{
  "n_layer": 11,
  "d_model": 320,
  "norm": "rmsnorm",
  "positions": "rope",
  "rope_fraction": 1.0,
  "parallel_block": false,
  "init": "orth",
  "init_std_up": 0.0203,
  "lr_mult_up": 1.45,
  "decay_shape": "sqrt",
  "doc_mask": false,
  "steps": 5655
}
Each number is 128 + 32 x the weight over the matrix's rms, rounded and kept within 0 to 255. Layers, rows and columns count from 0. Numbers have three digits each.

# layer 8 MLP up, 832x320, rms 0.405, rows 478-511, columns 64-127
094088127163239116138132179141109119118178157164164144122169108105164188125122118128179095170103142110155140093132031141157155111094092141124118097153089111126122153117195122132130095096103140
116074180071190192145098116057167119162147119153178143136165084174117090113149056125103093156085136156100150117108128124114158140126143155131074066159144075149117084103174106097146151108161101
128117113067130125161116097135142129117114138092080199112127168143087149102122088101053104073123160121095141158104181099186088169124140078152140125103153118099135105095077112132195138140131108
111087139102092084173135123139173104119070196171165085136144100167120126158181133180104117124135092109087142175159178147115142129184075159045085131091136152161092135088068112139094093111167104
143144105107072110124114226135189171076119166153120146142049103185140166064152148132121149172147114116135114142133149104126115133150123135176145131072124153106115163132086139212113105101081214
089149135179112144138179117119124209151118125072157137116186172100104141103123157110118124143038108200104127112118119170090089161154159158082170155137105152136164130113124104164122134093130159
063094193098152121115106122192138116139091139088216078180146112124133103146109104069121143119159093107116096121150142103179208117203205094100138153102119143132090113166143123085115115172142088
084071156110109129126124098122081135161146138196162108114140168169138135131153189123072160106118166070139126109094143129092112171102125071155111176130138171108064100126148068137138110184131228
147140113144154174152101169129122087140106136179090131102121105139171095118143073069151151060176123081155127075056155104147074154140134071099120099147185118091128126140133147113109151120134139
075152063050111139106132120110139147141085144195130122126143114182100137081131111147121130093129078115168145118185143093132127127130158067126141128141104122109111165110081114131145094119052127
124159246183133110114094110165182083187135152141178125107127132133148128119125070071081088167157124086125105180081149122153156151121107126098115119189137133110108137136126104111152096096191134
113147122122150199184137103150154126064106154063173130102133138187111134116112174128160074133103131134128109107187139105076151153075162141121147166125163123116121167100142104158112145146192201
098119173114132158095066159135091116138151130173089121142152183155089121136090150153153101122153099132179116134102107160103071045139125107138133099124204146147118120135143190167129102118142149
132126137171163147118165106124145088074115080125136160080117116194126105156146151095082075101133168157130064140137078123165139079113115140126132071071119094144180102196117101141174077164128146
035120117088132099108115160062119172091132116155094117116092119186109171105112116174122093128119165151126147104085102136102080097125155107143130138153146110090152126119136125087073187086107126
092131092148144097162133077142068099023151118074140146126141144177129131159145119185114092111096099137182141127101183089164130101147124134127126145141115109121147171093112143138153161154151146
175153128153077105103110080097082151169161079143075114150060141098122140164085111214170155145176125176108152149178149178135136094137143116149105148121111143136152093096230134169128130168174120
092153116046131093126169127129150068196138113124113128157123119144130080133157081108074120152125128175092133107200145091134114140197168142069107171068083119173178170129078136126114051065172077
128094171070111112147124183101101210175152100091152158119087076106132114113093152107126135138149130097130094157080084156115104141116141103153090126158117089116107180177162129137103116140121156
147166116141116084082176114159079122154185108105207070109146117121183175077147104150164106115131128106138143057088192093093202147100138118154141093102137128133087151155095161115098132148182159
150156079154097082133162130159098124120126181165159141165108178113197070160120137142115118139120110102107165159220095164102075118147110067096132141170114107140153103171104163066125147102110165
132070135150116101135116165122118149093121165183133165117157088165101167107136119106144140100080142182142154080153146110206181190112115140141094072104115150162087127141093160088094072214080125
156154171088129147113131119118124110077092110123139162086158183196089166123103113100108074086113182124095128124093142157175078138098107097146139140098178107174142114161099110201111111128095153
104087168160155171059115132118103111114175073111103206084137178144126124083116113119158147117133133101145139083087129130158118145103071108142119113143128161136116127173064136109171153123104089
099073084210127144083145102128155163119156110113147171171088156159108123112111098093078109101219183166222098130139115159092113097094144094111167167204134085132095138160155093164084139161157130
113134174127110127096171138106157183125122121179096098097105116128078123156155132160118186089052124181171162085139091134156123133130161209138097163121094118108125104154109148087135118057135125
096126134148137070109103122090170068077129193133135148110141167174117104131126135109130188096153156087093112108115169126188096113118099089168125074150196131206150170171149118149171090107141128
090102105108163093187103096083117141124124096096145105107136138143150134062089119163131127152166129100137155192164177129136132126116160156106139125154145111137090106099108092106151168171101116
139132127131145169094129126093116151112131122137111135125145141110121168156123097138127117154099122106160102187039099037142135140122116111137135142064140124132151181125178162161136174093088077
104141048175127087106136152192131117068122087128138075124116117101125135146139120125059152115059172202102141150167099118107188124137109075135152071120196108127090210120204161136124145118131112
143156150116159136156134127079077138130097156169129148121141089149175185166152151188179165155123079138093158084119184120141130105141166129068159127076069123107139123139072101130104167108143091
154107106156111076140141097216052164104146124125106140135101120135107162195140147206145145115125100097100071133115121069150086109254113200164099180115182140180107114161154135172084133155086129
121183097105112104097081150178125182142126104132082120134161087103071146095119156115122111137156124168117100135165150144131127150105062147115131110130166159131109135134133098128086125145132188
086124124176137127143109138134131154106054142130151166147153081118121156107174252151112189119076069121153189113156095116113161070153086187139114127150189145068166127124162109133109111118111152
# layer 8 MLP down (transposed), 832x320, rms 0.104, rows 478-510, columns 64-127
129060107128100084106103092100069128142138124164202128155135137100100193115127194086112137132105113182169146137165133105139168170103134077127152140167115142081140086144123163145154178154150125
135132184164078166126136118112122126107121109111185108156165102129141100119125136173103170030117104159152023172110123135205133177180083131137107175159148191139165195163168132144144144178115142
173147141122144097134119102145187145120169115114129082096175135132130111109105123086114142099133120113152083157090146154147109088135132104115122114159175129167142132111070173150104160142165135
210131116090110103122132070177140118161194161123148148148143153174091124163051154128076189135120088150073098174135155163150151130122106149084101130157083143141155084108125148084100088081090116
165097133129096125071131101109083118138143039116137160143159161095086165135129069130086149199155165135148124138139144131127058101095111143137143095143154142192190091078079135135074139125169081
167149167178085088119133118136124128094121126177147133130112208140074128113070090158097110061140070121143139151113134117121160161118129177166164124211124106156133166136129083068084138082176117
047184025141144142180157178125139137089131139098105073148178172121085071103101147135125188062125114120082074101154138094134153113168095163104106156149160114064104063124115137116146092137076080
044144126098081121138082142060101147112135203133157128105127103098115118064162160166164099166150191111170151105103174087069160092122127179094148161088151124167197130147155131069177109139168147
127145105150104138179119120142070113116092162213137163165080107177077098119132118115079139164093153130143095132104161111159127134186091145069118072162113137088137150128096101098104124079124072
124144163067156091129162176140078152083107093145156107120037133153197131086072150167120098183121056131147146108105120106123138153152123127083106146128122151080105115127102105083135118130165073
110176171145139161156117135110148136101116133169141136133143161156181140175124140122129171084113178107173120062109151073134126100077165149136129101142177128101091082112104116099120131131120100
152103128131164108095094142176169077120115108110111132126121150071144189153065119131193051121108132084115146164085099199144173069111104110183111105122126145119118098095150146156169121137154119
147139124141125186114147149100097153094153099178120096148138117131093149128115106125097097134102134147195175188139115139147135157138131112160129094186130143091129105137191113109108098151143134
134065089131072148136119127151138174143127141146178098145121173138123148155144129147113097161148177132105120177142104197098120031121154081160170108151160135130082180179130133207122112096142136
171096110123168147114110134177124114221051106147110143182136170114176195156088133097079131122114137152140176120097167096104161146155089172167132164155133141152145129127108083190128128094143146
114195132212127126126111117116144100109077116110125174130141075152142108146090169126131165142138085174123102163100077094131128128165125124111097170147160150123084116087132186156088115183163112
075091115146077197193111123123113111092085132149167101042125097136101083095108139123110188116162156148102166118107135145155125056125096091104108137102108165202162055153135169077197130157191098
078107168144119119119100179112195165117150101119122161004071161112114160182167121094074135123091129151164136152118152092123152097137125114100105154103085099145064158129123117182164151125176152
092175145137086123157088111132141148099081141098032135149114121148143163128166109074106179099149145105137096144156107145118126101113094144098083145155184183191151129085114091174135129159134139
143207165095113135148120152142126108097160188107176150136105165108167124111063172154128134136126102133195180056113140127059176119109158134103157196164118099114065136189101128137138149097123176
119169154134101176144159157099121160066142134140098198110167118124146186192147127125130092165092124229068090126045128127122117139152101095148119132122164043087090163112109116166135187162184151
101142155072115045095114160132090114141123158115152176138197153096142132108129114167132097120142130144036087108172102065110163112127134147157079110169121129088065203101125116097198160162056143
094160131104084166171123113157163106159111108057096182204155193159092168149145070132174129095117133126153133116140160161133170109157117126144160136112187148113126084158123134142166113127085191
087084170166149134129109093221082091104134142150099178082140119139094124152084099172176145177084131092165136143128145140134134110104158051174152181152164092102152159131097087106157131100139158
104160150124132120095116081150138143117132105099205126105078144121110128135089133146114137118166098153127162128075078171090172139146121133108109153157148123091143101091113074199126146080086098
155141132151087111156157167110075133137156112149141093137111138099127111061106091148102139068135135093183143138170203128154204169081127154092150222095115109153146162183159152120140179105126099
147110099222139107113112136097134171119125152138103151148107138130116137167166111104138172089114125174140112085129160059215119093138126071165110138166117199127110162183111133084186169119134183
133109135191097084174135094099125155107168187111023118153107105132174124180135173114126115140131098109130159093139135145147071077123132132119090121116132106152087140201106112143196088141102099
070097180126097127124174130173088153176106105162126167106124136090125147170132121155067150145061114117152140147105111125136123130126150114102169204170195056149119168126105153137158122102117059
161168153145104107136171032095144132116179060120109126144159057098143109092121189079112108133107129166108162120080144122133163113059151117090070145140152171063118089092142094102145169133048109
133213124111134149137118113125168165125162114155145122095145069082189161200113098110129139178152140123092074183103192136143157130131148120121136133095145115079127112194079075131114130151144093
165169150154110113154097141147117069181114121059115136150100147110159105151137131136187134171095073149128106178154069196063111093107066181154167173136089122125150089133154125096153185133088133
091117091074125094053113110171109117143112114125140105114110117134075116117148131135174107097155110094147153155131134150124166076119155038106121098146083111112091114108153179112136081083113123
# layer 8 MLP gate, 832x320, rms 0.395, rows 479-511, columns 64-127
115084110168158145161139126141094121168091133121105139123093132196109095135109097100146122174114132123140101111103099080097151105167055135112157188140134132160098122175132103144177133156130101
115158087181130088130143149155166138163159140112096146162146103102108172120136142134151152189110115183172141100111102168166132130145150151117089047128191126130130168098184149123173170062116132
193108172116109112139112102103102172124099144104133128132126181177096170164119163171159157123139066196079154133153179122156148097144084196073118158153077161130131169146087123102103093104143144
130090081191128124111189125154124147073179122108145131102123115164190129108169151159103153178079132139087103103172124108154095133151162077154186146094109126135138137082056129120108096155177120
101141138054150115146072103167192118079096149115082132116129115136132136116103179103177117130145155056145089156130100129162135106148132161052121154136123122112087131138163093096159089137144147
120055196157136185110072108068155087197120074142125214135116130150165186136174096119097082184118195152122190089096152134086134129089089127101144102121090153185124179176110128113142125107162140
043143109158183093150160079116143157082148143147143113066137102092118124095114169169118128174128084067127090145142108161093152177124110103056055147106158115148110078117135119116150166103166162
076123083162196140162094112147102134167149173106112096101172090169103180160134087123190101121186130135148112136149109044138118145164074097114143113185119201139164106126128158169135140098108152
105131126137104110087131146116170077113168157119169126126149110136174147097142137096122114115088186081115088140096109143100100087096161125108128151101142144144134133187111110068133149111125161
110124102170078143179192139115153142138142128140179178142103165155093150168075165164124109077154098102086156104126167145155121086170133148104132156092152137137190138130131116149101150094128108
099130108119119158142165104150127068116165184094098147067129134176159127124122154153094106124106139084175092113137178135083174176075100144106139130113151139180098095138115146087114135153083129
120078100134069103116080131159077112126097173136118083127117159132110155173121084099082119140146104142157157173103116167197108036132128158105115155104144187114177174121118099145119145119144169
145127124156090073166104146097116098158155127123170109142128102130108155154123129076086115117099092102082140093135124130188133141161083155140143139128178123146133074097200065189121118144100132
082163108118123064136178060160119132117130140107163162143123149114139081146167099075108189190179142142095159079083123104121154143128132128094134163141095150123070144139160162105108136076089156
087086095080144111140075133165134071133120148145107113158118073108064116146103143173108177103149151160133160119086042154115146150146130087131113132142101140150072119164157126079118103140152113
117084101172117150093152113082123149133139109137167185135127173144178095065044177138113110149112083119165088168120142134140105174111090091099139154115160162148111134096112159127159078085152137
114116109126105120182098095145125106084132145154147163148096151164124123167086108135175099139129184114160122160116152130114143123158155162178157133111121067125068128126140181059134166168146174
041107084137108079112178117151099160149118116099114185147099099132158110109133116067166147106179192101149108143140092148143131166084127148137106179142142113146135190109103134137070100193113086
096167115102150086144156108173105137108096137137111112187164106145123114124105147134168170174120150147179116134183128155107117069108129116133083164099154127117123188168116092115141081144069135
056159128125098121130098089118121136143144104155102071161109112169141122154115115124115144150188134123108101158099100144174137110124138109132088112154139123152142114156067204111143106124113056
125086090176180094103116122169158131140151115158155130099148123195159130144165124126165083178126145095135147147140120115081175098070187183120074133115122137135134185117136160132099041132150106
127119146083117111115121087125170153143174113129163141147149180165116080170166105163110125147166079134097082162124074160066116133165150148137135106103132131079149138145142137152178095169079109
131100074120079142194064127102166138211184112128137154119045092136140142125127158151105140122120093143212120142099122142106110154140079112078110094132156127112118124082098149079149156142167123
150182146108156150173162176173131112073095149180144072135155055097168140108151152138113088159137172097126155139130194131171167100131141120119091091136106126113109108113162110132116129131092151
163177106095169094077137148117141127154168138154122131127105123160156140144097119178133172091086114139075123113157086149156136101171103190144133149133171102163127115112155130088126108051149102
165117148130150098132145129079116099152155088090116162110113150130123080155115129158121151120171093123159146032143160132107165083106150130116141115116140126077159095205101118113169120104056113
125095141127160115091106172144156084114076134137139106169125158131132140107096149121081104082137204109146099153122091113114200089143115134123108132104119154106115084073192134151132079109155157
223087140151146107173161144111138109157119166093100167145189189137102143144102139141140163151187111144101110109132128171126179072217131151160077112091119136139127097070028110139144135106119087
124147100119117108137137084137061112133157089105079189147085114109204146087109074172100118134131134122085100104111142164148105106124138103111158130139174156142096146091120136103080058115127097
068153162120139167107146114166123163115102219114127094155151117188127121132111078087136143107103100105119136174085167118185102145116048167123119146129143162117089151122168129090104121135091140
156140162127159141078148143104113168172080153118115132126094102144160161124104078154166112124155184087118079114151137226140113167159120167107161177140108123114117078141129109087146110101092135
096129117096102108103137094139086137116148152118105077110167093088161152109167139062130146119153150145159107132108121180102153146112102119115120082139094142100099143171145148105112126090122118
173097066123106109087088103108142153123120113150152166144108201127169176063120161109086123140119092074128137142157116092128126139172147179150152106112127084109102127126112123172105074119105096